{"norm_place": "pre", "rope_theta": 10000.0, "attn_scale": 0.177, "parallel_block": false, "init_std_qkv": 0.0352, "lr_head": 0.00711, "decay_shape": "pow", "final_lr_fraction": 0.1, "batch_tokens": 16384}
Each number is 128 + 32 x the weight over its row's rms, rounded and kept within 0 to 255. Layers, rows and columns count from 0. Numbers have three digits each. The size before them is the row's rms in percent of the matrix's.

# layer 3 MLP down, 160x512, rms 0.132, rows 0-99, columns 384-447
103:093143089151138130104126193164134119194133091135112084157141144154124172144118105139144121152088120145154113172120142153085084080145149111160128072150092124125115105132138095070189089093107167
098:113126090142118129142127120115072157166167165128194110151152135108138170153140109161115126114154178184218063092129074158109125152112095124099130140108145134114079145134118107108111100086094135
103:086172157148118146163164143099132129119132165084135125186129120141123131132134164141130113104151115090094121154176132148133157140160119080077131182114130123104170110098098167143147071117103119
103:046149106105134132110089118132122170121187121134141117145147101097122128120105119134122131146141138140065057115117131114131153177149107150111199152055092113136131160128192114122156092121107137
098:153095115168127138115120115085115126125135154089114090137104157128136161136116126102155129087128123122138130140131125098130158006124129127161170099140142116142157078120083138116104141115141112
099:108107147155131129112166107176142114158140149149139130142146161131127170141131092114128142179104095092111089126177121189117124172117147117149158115178154132119116151131126163127138129105117142
097:117139141136152138171100121125087147060129149101153164063108164147141100112098103161103130156125142164064132158133088081096134125060151153135095190115118147099140106182109083112144090134111118
094:152121123169125136133120116134136148150194082147092105127152111115188083113115191116157120066133173165139120189104143089097095098131171082149080115172142110087116099083091147131116093159089114
092:106143100129071171117122115154135069145103144145139117133113156147160123177155094100153162158127155110142128167158184106156160118175159182177186117110067111131095149127066128115164110097148136
093:077112155131106123122162101097150203150112075133163107120097142060157172114156197146154135117144105111089120146122158150187152125090151132123101106143096056122129168108155124110136117123125122
095:097113147156147094179130143110138084118090154157161141184114213126126163140150065237070113159142172172125101145110114106166130158144183111175107144203078123129146101106138109092104126171137179
099:112118182132104102123115100087157082153142151158141075111147148101138172066098146142121102090106149110117140122124180146115206060161086127109162157165156107139106163087119167122130125131149133
089:167126128131142162066135104137127129124122092090063128121118137121158121096186157087122085083111124104158132075091074153163170123188117124136097134058133086133125188123100120149144145091201064
090:123129098123166130152156138224086069133102101083125120096138149165141123160106155099067124116093144132172160178128091110108153148110146150148088117140141088143087137158127106117133121078183152
092:153135087143135127200151097118108102101223120143115136147134123128126134111151134133118155173109130160113107143092108100134088165087097086139176130153101176144150139161129134145080100189165086
097:136128093138077191128061131154087121089155097131110133109124121164097077169092206166170138103166122187110082091159164141130171155057112092121151125142115126131103111155197157153122057095102098
090:105083152124103117156101174116115103166121075134183139177140178101186103134104119132089150119142107143134161112209052123089190138147136132060138141142104109145109125118138172096150151173120108
110:173153150178115178130130099095119125130068135118144122157118190177117133106110180075098085143169172144159184092075143162136163153110151131173096156080080095121135136188088119107134114099122054
089:144144122173165097186164162159154105133201162162144107094109139138105073193121121139098133086103150101150151156179099141163177086151131146149105111120148164099169080139105106122142158060153154
096:123150144129144158184104160150139066157136088040103110102118076072129108088089137108108134150176183135165055069098168155122138030096148134138145157085129115101140104183151134104127099068165157
099:113121164117115114068069133159179141172128129158146116093071079145122153127132104067062131199082120105119104150159124146161109159112114090114185110105098090141153181114117135102100115135108128
103:096135128149157150161108167109132151056132124171134111146146188135107210140173117117134154167118150155147116153076101145138084125168149150195122136160142084137125071040079141187103125156093122
088:218131123178084209055091105129146109138123079102168141144108159200090143091095058063116111125165149122078137150132089157151099161133060081147125128167108088112141043158107065110098118064144134
104:097166133102156145107149138194125064102140139167148140149113166053135147069134130136106165180173062104129099131161142124143152159166094036142179124132099176149092145093112144117122077149128116
099:102161197152132163129147103088155079148085179095147180211152144145096177116146165135083142125080117119091080080155116158134149105159167185107185116129179079160165202155100147108150092170098157
099:111125120102116158137151159150126134094179067084156142137113129134180080124111175083051135143142123099166165100146113167065127082169095130122133128135152182082199083143129146115091129106145126
097:135104132155165124119130133101164111097106101145113125122171059114037172114120082103112158146140131153116132175212055100142122154154113063137115097075095172130095148179221074106114150093087088
089:136068182128191155071150145164111173168103139141209165106156112097130128124162160079197114139101130138118141124163079110067153099093080114132104146114074099114127156107092087125195149160115178
098:144126119135151151173151148145083094123157156114124168137170130074113224175094094103107130100075116080149160129126114157142122195167101189123158134136144096101105149203134103094156121147125097
098:176156142104118134146157126157115069140153162071097127135138165059152147159125106115087130092096114126125132117201119121152130089123111162091150127144181063109156095145098114106117206127117138
114:116113113156118104112169142124144143102090128097201141086067104068157157094093186171107117154144154103116070101255095127133122184118115143123148158130154219116131119155134114126130123154094119
098:137107129144178115046152163108141143109147203159123120093119088082152097155129190074113139134083081190132094097110126134179140158140139096125119155154098075111151168112128155175102172172119128
092:070155150132210109110072110153168166140150102096115081169106126132114185103150081149097107088170109174171103154156135192098104126182138118091124124032180128118069128119126100151121167096060127
090:159125148125083129108218078162132087143117153123185156113131078099121106050117133136177177098146106096116169144095132220122104135158154105057153109128159087100083137161108126094137109058118108
100:109171147116134097129152170128153128151130185129123122098109135110100137141109144168116076102152077136105120107177112153153159142064130085085126112148108155105174034133110119092092110069106139
097:177101101114126131018145133095107171126113068122128091120112134097175102120107123167120112135129164135098140099135127129174139178160125063109076093166126104132175117128090134111107109109124189
104:109151134139145078131114119183145097125166111081154134102081135121173118103109154132116136100146108136075084075183092153166100101153135106062076173161161168115127104125153108107053060135145070
096:135128124135147114136128134169171144167191097052152117110125147110157134173146163120063095101107124101116098198121160124112132102096108134113146162144146189147128160114121085086112143061187135
098:137076112105120125127179153104126093124091108100166112087097153123121156131065165119123125134165139166126150121147128124090121118100163177158173142115140061180121125186147114123094210099161146
097:107108144124194140090124124134180132110109098146122088170144144094129134174088087133143121157133186114131092107151111120078079116143166124129161119173159157142097123108142137089172162165158100
105:145126094147093110142051154067094141157164166206107078095138112126158100106109107144137124118115083132159137163105071081067115117112106165180123146069085118092126071094118130130119170114124152
098:072146133149209104090133116121126101103170098154147209117062130091096078086095115143108142134138146161140065114080116124130132090120147123120129137139135090131163129069107086175103176101131137
093:143109087088129116069170091164123118140095121137123083157091140114139148158136080193140134141125192109111157152181142134152111086131159097098138138143083120152175165120097137106115139150129162
097:191166096126154120107169176104102151144162118181158049098154141210113025157144093079137132089109066125104126087150078154160129134092102123137164096119133121155158119147118103136116156159155103
095:130151104149114133102105122096109136128158143123145063145117131143156142167150111157111125153112069131171205108098090118063140130105107087123133146081103129146106089130111109094140144148123097
098:067166095146156112125119143104101101153125110119122105110081164126119087115116199120130112070156114175112177134152121098177142152166141135157151172177094127114147134130123120120160091115124147
105:150196033113052139160075075160027133126144167070134158106153157115125063165115087152093102158122129142179132125050143122123053109119162176140107111107044117126146180123098092092116117126127083
095:110099123129146127091139069085126094097142159085095100062090150134105123093168139157172107138086145119135161091128102152180056072143124077170139162246152080104185087095092049106131118146094095
108:125088145130091171120115135072148096142085093112132122101137114154157065107161137118093122094177133111113056143116153089134143060122089151091107146120103149113088116125158170160127107176121114
100:115123141116119088140189118180106119150168075177132156106065098080171150083122127151095108150169148104096091147117123141173134161130114128146141124143139142131066141107144130121108164103156192
105:147148171105080150147128111150208049098128159129117115118115156102151115173135153182131130174111190137156155139134082141135110137150127167170128158142123123105124152175121160111115102159191167
094:127120062117148107116104113125091103153113137110135111155081136081089188152156128148095160150141113131145095127130105105152112174090087107156137136190102130081104065122151204172156161142127112
105:132071134155101133115173152126142073101151129145173220124170098121150128148172110156158119125093072140175151123097087131097141178119148170152157192173092130087153096121147139120095219140124116
098:169147122081132129154146130239148119074123136157096167123163118096125170113132121156140083150124136137139124134131164134114109185139126183156120141102105166117090124161166136137213119122133182
101:113132145140114115149107148183113119149111126101160141119129069174154134151120161120103120147111133131072127108151115138080145169012136144115169117115117094115143109177090161159106157170132121
104:119116121112117148190079112174119152135117203190133226202134099145104163141182097114120115153098166160164166167112093140111128052099121170166159116127112074096133163174150171140136078183079145
095:231150149125097077124108112098168174118113109082119098115103177112134137141108076134086101121127119026116125126147127154142120138138139140060136149082122088135151122159104054127079127112134150
102:126089174115110126129137163099206101110163105158158126110122083113171099112163167150157139044151052123103097122148105122090111101103140101062112138136154115113168070116147117096078090093119142
093:055053086124125150063169145054133079110176112096113136084120078159130095053090124114131105151134133130086089131158114146113205120136115143171178135149122145118145101120188158114131135163131095
096:154166128127153160082153119090130169117133125158054049172099154094136131123138085075130105136136151125148108155131107148152143132120118111119111135139115126123081166175156120164117198160153115
094:126167148132152143170200101109143129136140146141154160097139157132103137119127152146103139077134146150112113148084051125174097138062172120128106144157143168059135200127152109172154147167125171
095:121084123110143137144110088130122185075193120125171114114076086139077149115139088165098072133145118159171113142115112159076100125090147122103180161129134123166133126092106060130100100162162092
099:167135056147098161139144148118062153154144109121087151142153072173143153071126177162107135095118133082124121129176069133098136189110143142124146132081133136146117087069104197161060131113076082
095:153170194138109149178166123167174142093155111125147133075084082133091155159097132134148133089112143120193175084201164150200117155065140153123116152168184176063155096090132111142102152109140105
105:078205111111145104179054149113087136122109073154108142059192126170115077164173086119117125117095074115191166162134153086143113160085126155176107145081136093108145135167157117220173080124074115
112:168174115131079119116119095140108181117143168139091076160200160124102141150147092076181124136093077140115121125076127141125086096087119107081112155084074091101094129098143137068151148160130112
103:149128107132073144159112135166105115168157155155074118095188157178105123177118139147159113113091158111180175155091132144135090079193119157081137096131146108158087152138106066190157139107133117
095:155079106126107155108092062134194120139093146129083081076161119093148141137123157150119164105153131169120129127133121044135096130133095173098104145111087155101145124131148111089180132150152132
098:161146130098019098138101079148146101081128122121122133108123095203133106109132130126140120099100141129144138100161149111138094150150117114091132112188103143103146122163110130076081091094095124
099:133140129112119081142130125163128114153155203087126140118100092110158120114086143159083132145101135114082106090153147134139151104116160126062149127133151156120107157145134118156093156114147052
107:141156136141136103136124140102115142151075100120128084106177106146154122121137129092139140116128162100166133137070134140072161165143112098113139081076154095168145171172142069125164138101140127
094:147132110126131146116133190142101142119164127185078118059128176196181116164147154060160124139125107177156155184074121169098073070133148136156092146114134193115114145150157129121102111146132157
091:158134130106208141161101150221119167052134150193164119159161145086155201162116170124146126076122089058103156161180125138141094181097151138103110165141092124077147079142126107168129039144111104
095:133120173143108105146088157152158094096145079148183138154152110104147155063165172124075150134111086123088110067154085120182171153197133126183155114079146183114139104077140084132164174113133101
113:124126072147112156125124122157115121141152148130134147144135139160179129159116070115135127096077164152116157161091164133110140159057136186143095068086086139152135144129066116084168127111081161
103:112124076160169188111109099136085055161050158089151142143118113132119133154160101146103122155068111096112135177173130145165109110073134126113105158098079112099099148111102121087117077120100103
100:163102151160043167143113145150108098125080098155136149204079139092090154121135110135070131217139140136130111132135093124129190138134105138085106190163146146103099112114149189140078147084127169
094:170126045091138097153108152087038166111102112111102157173096202177099102095105142183108103085094115144135195147096085116187112135164165110170093178097113098092121100102132119129150113251160110
099:158120151144154168069150115132168169088190090104167128122119208103191140106086111180152116131090159084123143125185160165172134055166104080186103171131188131142112142122160099118130095101126072
101:057144189139169129122155079146190119146161139146117107129153128099145172161093167134174141083127152139125123072105148086129078114100146099150141125125148168146122128095109115157112222140156078
108:099174188161150092146139108164188162123122083132142140162086128141131125083137061130125158065128145089088114113131129143088121188119102084173111118133146028104113117087108077125105064170171148
097:129090109116104147123095134208119118105091164122087153106134165112127132129076134092112130110133110119116137109176146144142186124148125126183147176071095168152136109173136172147173124104097139
103:102115096172148115104138145178096110102126162104149160140181119137156120136112139154146099138085069121180202132147132124056114160132142124117095124101105129165168068132050075145112072105122118
096:115117167123114123100131140138158136130066113108103176134107127148113139165127099118135126105091114135149122142081130077107152170079103172084121084156105073141135136135178108158153081104151103
091:130138089148137117075155100123149138115173155161200140120120088136128176072160182101185164144158134144128177115081102181154157095154156125157101114190089138104126144116120092112113064119129046
101:147176141119157147146131089146115185119167088164149077152080125099100140113134079124132118151110088117089143190145091125179085116129154102134168151081111095108103142102097138014157127126119157
096:172049090111135109169107150140113148181102141075056113112087167101157140108044112170188129112093111135164102129139092127105106199086111124098164151111131154112171105062179072131115161145132139
103:223189046122112167165164158107000109129132114145121092115113089088161093053158087150153147182117144157147144133137141162093130144087113117164122169171097125115108109109136103105167129149134098
099:113130100140143113165089097124143148154084072157091116147163089155160119175141126143072104154166128124117061119161118116134112127123158100127080159111084120148163126091140134116109126101082106
099:170150091120089128098107177085083123102134077140096097121166123153123116163145099096123161137117093141142162132102106163083095171091145110140113137139146087096112103012097125106144093143082145
097:138174132107112130096139164139155071107146104144090096100122115084110120182135107119165157136136134094156204136108098091143137122179087147138170200078131085136117105143089072093186098127154174
104:163042119096122140134123141070135120102155113126150116156115185154076089117118151079131154193121083114110134153104117107169145150105156157104110137093156170147170081104136125116126128119104141
090:108119146195172137103145080186145102112096099134117114102094092057130155125102186124117143159156083111186099107182129125170152068089102127123121124161113142122154116219109142143051110113194178
102:200120135150106141094146093084126117093112132096158033093149099184113073137139061134136151137128092157166147123130146159156099115054087095116129151154135203103155165115150153097147100128147139
092:119150105171089095148141070157072126143139142139138132157182111096122197167085074115113112109129090109113076184132166120069187121168108173160112144153085075163114148079072171116091143112102193
096:161094109130087124144172139141104153120165067140134153197157082130177150082132137088090133153152140098125163114148156193150138174128127143091153147103127147138122143179119174118077083139144153
096:129131138081207155177145094126089098106108113184136108105111144135167139123145095135158138106140141144123084098139096093112109093140109133096119157119136074142146081097087147052115150087126115
092:176104141149184141126180167043138205138103118142147117058076210183137082160137092120063114163117104201106141152132184112139096099103120114152105083129150161095132119160114154106169176102100146
095:129173158133093141149185154149166135046107154097154126119156160137099139223141074138094157106134146142195160144085198118119144125120140106176146084102176092122145103213141081075164082124096199
107:134160161152150110161141150133103156142143133065161083060136123113110136100086131134106127124112075150135152076101191156162114116135130153122108132101138107137093142124152132094109118184142121